config = dict(
    positions='rope',
    attn_scale=0.115,
    tie_word_embeddings='early',
    warmup_steps=273,
    max_steps=7787,
    dataset='wikipedia_en',
)
Each number is 500 + 50 x the weight over the matrix's rms, rounded and kept within 0 to 999. Layers, rows and columns count from 0. Numbers have three digits each.

# v: layer 11 attention value, 256x256, rms 0.0703, rows 1-13, columns 0-255
# o: layer 11 attention output (transposed), 256x256, rms 0.0712, rows 1-12, columns 0-255
v1:431478414490529542506471494520491476481570481484548503522480537562506491467531478463530442483485520431391493566538457448429475447481446519517439411483556559526520597542535487531464463554467448602455540568454553497517450572482458486344495534495498424471515479466383478497516552532405505532456537480492487499507556492539482502454481506481454456559526454474521451430623511417527520495479470490488490460524571552472539537531477506572442523507563409448503515508562519604529436529484477472485523560559445504556482510563461517543445410513490545467400503593432467513521554449531530536553534537412476511542561469524551461544524470509491507531378493481492483494452524532624439529498444526546482452526545572476508482550555569521492469416427460493476519487567563467442529610462461
o1:435497611473442506545516503455533385496517499458456558541571465540531461491528422527537546449523507458495482520569546562567571462624501600435569502505570429520543479561497499529545512459523576530518529465573428451447479455534480544542504461479525508502504466482539518461460539498560488575446541492510522578476491472512424611498550468453434441459472426526485549495454463487486423494529482422506502480448517417438404545528517425488510441510546417506491444457445515494489526522561551516517514501536461433497377420563439542619543455508489508519387447560477605482441444537470446534450528601427520514509386486428469527460549553387496541533533399428481536467434494504475493499568588558555493558499468516481460454375524450539491428549555444495527382412470406517508514488404485
v2:479510463506506545558437547553489484484498506496508535504511532535604520499480499461552404490479505500593561458538557474458509475478561480446528469501436422484539554539486512563560448503506540516385510501447472492471489577444461576519557408444491442476539494493511488494534520521518496443452480482467418477486480477432461461507426522565555464570548542560492432529569473481466462516488573480443499544560474524475494510472623568592481495511503486519511504523517395434488457409547483489529526601475481450560532490502536428470501452553537656490491464510513527465478660531471520481511471498521403507470463412496516463563482599473451464470522497528497492479470491605521528380489543513429423491654508559427637504474534480519533439420571485572486534551552520501558484466465479
o2:558452562515511516554467518497532487535444420484503515476554454559560478529466510417466531552448475504507480508555556425482500526485527508454551503530496480448579533491565443500493514566448507545518545561548396453491376447569477557391509513446467465512535486500457460583428494468533485470509475502434564476484573523509475543537500412430510539523485465424567586484443545469487603427512469529625382437443518439485481512504449491429574538457461526438615492475518414553476519555552559486481557465482509525477468660559445510485437519493536497490489591478454493444487519495543437562488482487419552457478530455580404496444525478592496541514639461423515516489542573494576418476490496559448486510448490349510503491557534560471390529543468499506538509467494558487491512486547492
v3:513492482496594533558552554543499469514406503499638446514472534488410469458627520574524524464511535490513504498505465487564498447455505444481489494528525545554554536497519493557512478517422603555521496476415465513638526617502482468584537529481530428527532481514543542538553506491529485498471545487498351405419505501484532507410415610505498556513513544511565554523546477403484495532530428542455611545542526420486569453516505537422381504489592536474520590538624320565500536513535452561470451524437496439530443527527597459518513490566517529454501428460468494471489501511541516533618502514395592555485511503467491538528584506491425505514491492464483527492438476431493425460531494451577463434529481503430610563497367474462487474468469485470503458499519488475531472577433485
o3:516444462402532510559440464561555504481574517438519564495494496499569521545400519415517450453470358549469463494488609525445548514519497496595476513478485516458535428411402511572473495445511517575499494549451523507529501449555499583539521454477481444544478567505447419524403545446465474521531410595511544531526536491606449557633493504519371550476498485535607454435568462512481488414504414535434490460491517572506466496557510469473562482432510435414579456466444518598526525566503483471636537629524492446515474481457413570575518536572439574574485526479530408504486498469548528508462474538518444515490429479601575522403595444479557537547479539527491562506502455514436416474453574543487521629466496526497516504449523558485461506476482449498568535562495514509494512519489501
v4:492500512414485494488529472458501531494556480536498434512510458498521435478495508485479574506482526477445410498513500493422485512527505447577452542519515512503511414464532495487502570522479482489521440455513512496517574440491563479528464540572545532501446474539542501516485533484568500451554541501479441549565473536490529528494434523508439484542512451497527577466524565388567468522420418538488480507519541504527478518490532479476498527495521463436489517489507515542539495555467479520491505484464484498479485512417476510456515465468498440463517475429515473576521537479478506464476474506545524486585495510545544557496458433478545540549540494569535515534490510404472481483477482480525483552473492455517421499528470516499467486533572565438507523457495511573511497549491534
o4:486520412563458457515536465456546545487516537486563493492453488506470529485507451485505543514517541486458494549475457460521542509504525500544472463486537534542466438519491642567464514423528580574487530509491564527535442523512507491474488554596484466558542505520537517433419498509474513536454545468463505507530438505523443461436530538532458501478482471518474450515537550481438498483578493467508506461530497524552497550428485443506481497552589507441450489512422543542460486541499558506527430556538509563445487420488583488553540497521478521546547570507528506450530463540512503496603492501483439545483496466432522459579469495459544496461427443502485545517554446494557533583595528461492541503513502583458513511502539534467526500436427496501439424514495471480513532529516547
v5:494521564568513445528554550481466523475492518502481528485503478487504477527495477548503484430497475455561578463448488471515493532581489479430526516499430558514472410519535489486595541509541539465563525480545465480488481476478539526541554555512497528454482536547457491476530461512529499472515519486494527438451495489616558494554474566534386525483393557512553509549401507458484410592499501512506568484521604402508418479504522492483394554528520499511483559562454431416453474509519483575424551393455515405547523490504576454532556508592540477527571471477561549523525489499504533444459455499547530474538388421503476512562529512503548533521458477481496511478514505493516560471536492470564498498433434440527455513485402384523545553594469480496484488626349419528576469550447520
o5:517480539481506541369513442516554498480527445483477484532485532453511508505407535519507394504489440457501505449368460517490466483524488459562516555573521513554463563390510650496509499480475423442502426546481493528525499504476505414518439472573474565421445557508458589572525492499430396461500465424546509481528597559589575490498506404454513518486482610424452501543508598579493562452486554562569533524504477517465534492497478500507534483521423612485403562444420522522553526485453538418530501497483488483483541450490512480451487546553541591605419513515466414515546499441539408562437447395497531482445592506513516366487508416520560416422505531518570562509488494573439625478480483446478539482501454471534505528496513517480456563448595558472459523496502511547447524528500539
v6:425511476574511521555489415512533525494473519503393427497503537512537457482526505501504558519537500411297524444492451472499517454482418424544436484497593470452514480491486488531413492456531482499490418414482499493497537612496500446401462421518547458536522519426501521509498418569466494538525522533471503566564508532447460495411604548410344555545567467526496463489520488510457414476389469482464477474558553496488525553568565514485501555498421511409512546477571518492544499566522496436559458450508484461520421524495498525469575506460576394487488499525495467636514481456664506452527456481424526489562477501512502550622523598431555466576496503598525507555514520453552554514464558544538522464545473549477537529501464524486404455460491518501502461470615487528478512568495568
o6:519497438524545412557519564473521489557475498497532484467485432508518549516454467498596485423502482482525457591449522467529649485534539554444534520514529488495517487457438462496558420470526581564534512494493455431500378503477490456587476599471523484558485507541442532425464492376529481488535552490569489488472426411577472519493544505525434416484481524659516559541599557449464404493502433538556577417413527519479381582510481467460511502480586455480500545523453473605500550555541566547429510580580539450463526452469508481548473478542379450485478485505631546487511547489380489471511451581517471566491403528601586561423500428470442396507408439549461516467400457481539546424556516598464479520488547531448460503464522456494342536473607433474464527613473506486544518526518488
v7:498544529503494512456438479520453466514446473477533581483498489536446505486531512501520503481485518525439513429500512543536407450427530497452538518513449440462513499490459520516463485583408533505499482472461428500472553521483477452552473508445541457506514530455572523537524549545516462583513481509489452558486418481460510473489515453500551486466574546448481556628527482589559537477610488559490526489586460616482499519483511537454498481504449482494515466505526447407477504453568492478533478533471474549570528485485515452529481431506529525539488467513496523489453552546446480538479547511418456526456543559439495450457450451523492476453538523527490518484483465474470462494473462419453570502476440467448575521521430465574543475439420519472533475522439494409502506451452449
o7:546422467490406503505514469478516533544542481474467549475448472511457472524466562446472455469407438538527480431436600514453524518563511450542539476499402464544584421490548469481550465531535532492443556586475615531571599562515528546501520529483489462482464517520568448453506539441541587461545445544483568461535532480452498544526406574500525510505484502454536578551561460569446535500462464416495455483482493540520464505496495472554569567531547521486445482535485435506438519557448443465496562518551507560655526526401495485488442518438451573530549526464523479521473579515478523511533440535515439533550523485585503484468495511520498509531524480604528407502654545478409453488509509460422566542505511451511531503536489495549560521449463550464543619468519568476490424503531573
v8:548511513560481498505593456505523515486563536548437434509540485463571482507491505481473563444499527501522492464479526489462541520533648381488498524509501374486522533478481503474513469436501498471526504424514493509566548533508596552492539420510460538513472515598506526523501481501571491525510504476486474486531540539481547508517484517539474536481514490543451518590360499517378523555521591502496515499491514345539480456521498481490465534428460594493497566491453416430513513443509498496482482490459526410539481490367515473469526513403497502566648464407536478526480439504524499454580424443554553477508506485531467509619514491523432543460525475490502473491540512434412551413554510470464515447608466504549524490575440473493449491449514569506513566457519469535518503484492531
o8:466412442531610447501510516448473566457475505461563509493529489440459567484466540474476464534479511419448558532364479422507509580547532494552447495507338594498421518423477573463517610505539456528460470536490508538371445452435511447525433507513455474569476494547470450534482390467448459407464431532437453484468535492522461409483501463532499461547497548492555524546542579538515564559508473571536462539470421504571497520467462652406529566393555534471563584518414432533504582493482517462526462546492518520490504521450533479455395571592455491531490539580516419504581543499534539499481450431496533542493532495588529520468429441544445477387493520608511514514458536498497483455502487471497486529465581399541504539580514514362464590439526544517432517612513557525592517492561490
v9:516482455541486507566575469448492489477546489393583465504558511513443534520518487464452444543498512474459435607531492522464506495530500485522483432508494593559460473483616513506468529465484490578460457526538635525461489381522476494542540605542427545474441468487534504496517546456408506506526531449489443533575559512575446545530492457469503482528513478442472552430526589557464575520488439508507511508549497523476485479429390557470476528506541394410492517460554539613550516438468522520457556452521480534527470531496524444547463426591499524504500426573511471442487459512416519571504536456362474491520481423500547455489526455552517500464413500461526503492480538457531480501508402402561439581441513494506419517530448509544493539521468465352482481503508456481471521549455532
o9:380511606494422538521504425499478445492534488505485529494459471553463532470505469560440531436506461506404566492631510521623509505589481537469402458472494421494458502527487552524505550475448478493503522507443512545501486560519562562533457443523528501577470503484541477478444531498459559541346503473478476518420427482485434573429496489482441558415519395461465492564513481496472444543545471403488418569504439462453453579477552449526511471510534534509492552475418547355425510546492523442534494485521483424505473435453498536517519459512531518466486502549421593487468467504548493539544545617543535527501525478455469513549447599496515458488533478510397587548487464488515548545538536457554525477542492524508531446448509510487576443404500530519506480436517496466534501524420552
v10:545527462564578381440474481503476495504555519528514533511505468539501464499562476495527536528524495506491533493454547489540461534429492450523427526524444519462517448489503549474442537557433487546649482528543424523601538531454415493529501615441528480558526491482501522525459510462407485553597564543545474507502420521580478506521519527464501475493618527514555527633595478449476444448528489593482508476490544543477512487506487517456526528492531499533504585478479544510457485649616485479460495552503488513546530485538559509531447459527495448464480485423532525569524481505582515518436546522405580477474470595454515514554458439528478445574434485506492525476503498469412453552490493456450557435599422456463468521584482515533507512437416392460491407445355459461518502568524472
o10:490533511533496493500462430506478539482540447484456442549485497453521466511457464470505437416435550429476545468431579580515546417521524484536509503533502523431515451478454510534525458485618545484451510474519572519521564592465619502553513459462595533586428484586513471463530518474506462483512590487461535477540519457564462533529449561453473430491512478477488528481534492523515478486488432438450609463488513521597442461510496498555483529510551465508713539471499524522527479553459481547596559537524516520547518485428502485593457477500456535641505509499510428497411516480477493535583431483542404568521470555574506476503566432408528500492483464537498506461610501486454482523485537482470540562450531561487512544441488519556561441499472480471486519497579449545464461510499521
v11:492564464532458384390519417475555520487638498503428499497460522536562439504468504442556484514488449451405649458477471505503445540575393540641466461492443599509527274511504577485520501509545579503536461465582486473430608432525498475570554556458450477513479480487464516471520464465444506538529483479461552556491459487531512512523568520510309481511465485494512573474518513536493385605532511522464494558502555505506444500524523528512458477555423546524505605483420582481570528589477500498454515438463420464567527483438593451542493483495639382440492394378577487526573486475604522483353481462512530504551398554511542596565451502484603570622473505551510529511470553453446633481464585502495529603570466484410474615438478520492425527513462480488488473484426466547504484587512550
o11:515623489541571470510514522534518496610513462552559364545443531456456502448418509559528436378513523451534522495438456469451534464505468480489514534552513450368496442394487519440526462451449525508504526588482507454537475549479542441412517411484609556551465488482484550430434491391568517388496561406511462559604438609603436571468527529448533459510522489508464489514634589443503455518519451496598632449487500566528565609470529515475467497451559557541366547486445579665480434573485533592495477494583556516473505308460578487572468427530556537584526463475417528484525476464584454613515459440527509599462555578487539455506484463490471344477500409637591393429473456529646625587558462529460544401492537475432366532503531527541478520400533514485347474491503530529430439462569564
v12:442452481433464550546574508484519571470499542480449483491530443484450504539449496531516567502569402577556374561481459524478477546554564578451534419515527461488504503628514429479468519481466336453452510474586521501478412409536566390464414469512509539509522524429496488479477507449570513476498457528537552561501521469524355480500531533473548515474492467459462506591388559577509517482430547470553474520448521475523470504531433387382509514490400493498495451487480621494463598487423517466565478451565526523471516506509539506580508542563491514533488563498501489561451475499395479495458490434574497489534431584504491482463462414476526504435596425479478522485521520440485545592421512542574575534335511513537493420513478475558559545511415475445482467447526489502473492468602550
o12:489549528517398471461519485462354463504474500538494510473476501539407512476520454546547579500536555579479518451538461491509573507486497573507456520493502592505504462489544475474437542501511455435529505370601558462520471525396480452521481556523392547390443421510520614447595527542448509514508550493576450438402449505460595495405458542524591452505532578497441493515571478538583551570547508557492483546551479536451524504524483527591514412529490461550476509488572543387529544434463529467448447515542535464462593480436460375481476467447521475494526404545502566521464486490465560409471566492568512571488561460442592561555461600550516451571455504527380505565480537510492515559444491548483541439553619540551502590563568433454629509552494461581443471487517483423559460549535478
v13:516532532482504495577503523476488537504434486473552486488464493485383536491493511570468527505477547532356497532498389459535457488447471520455517547517468565530466390502477475522453528529509492509551430448479589498413537482539468417557494508483532531513494538456516559488511541548398508513517450541527516623600581474442488508476552452419431517518431467493499551493521488533590556503504376476491462514523539540457462562526551495482468478499539392427500495505565463487502544492476566513506524423461464456406488504522443492494478488450493446492429440566454505523528469539516511522464610458413446467543489524449504543441502611547525432554439507516539481481516508423569444514498442438583533441351503520506474535450481464529586512558471506426521440536490453457470497514538443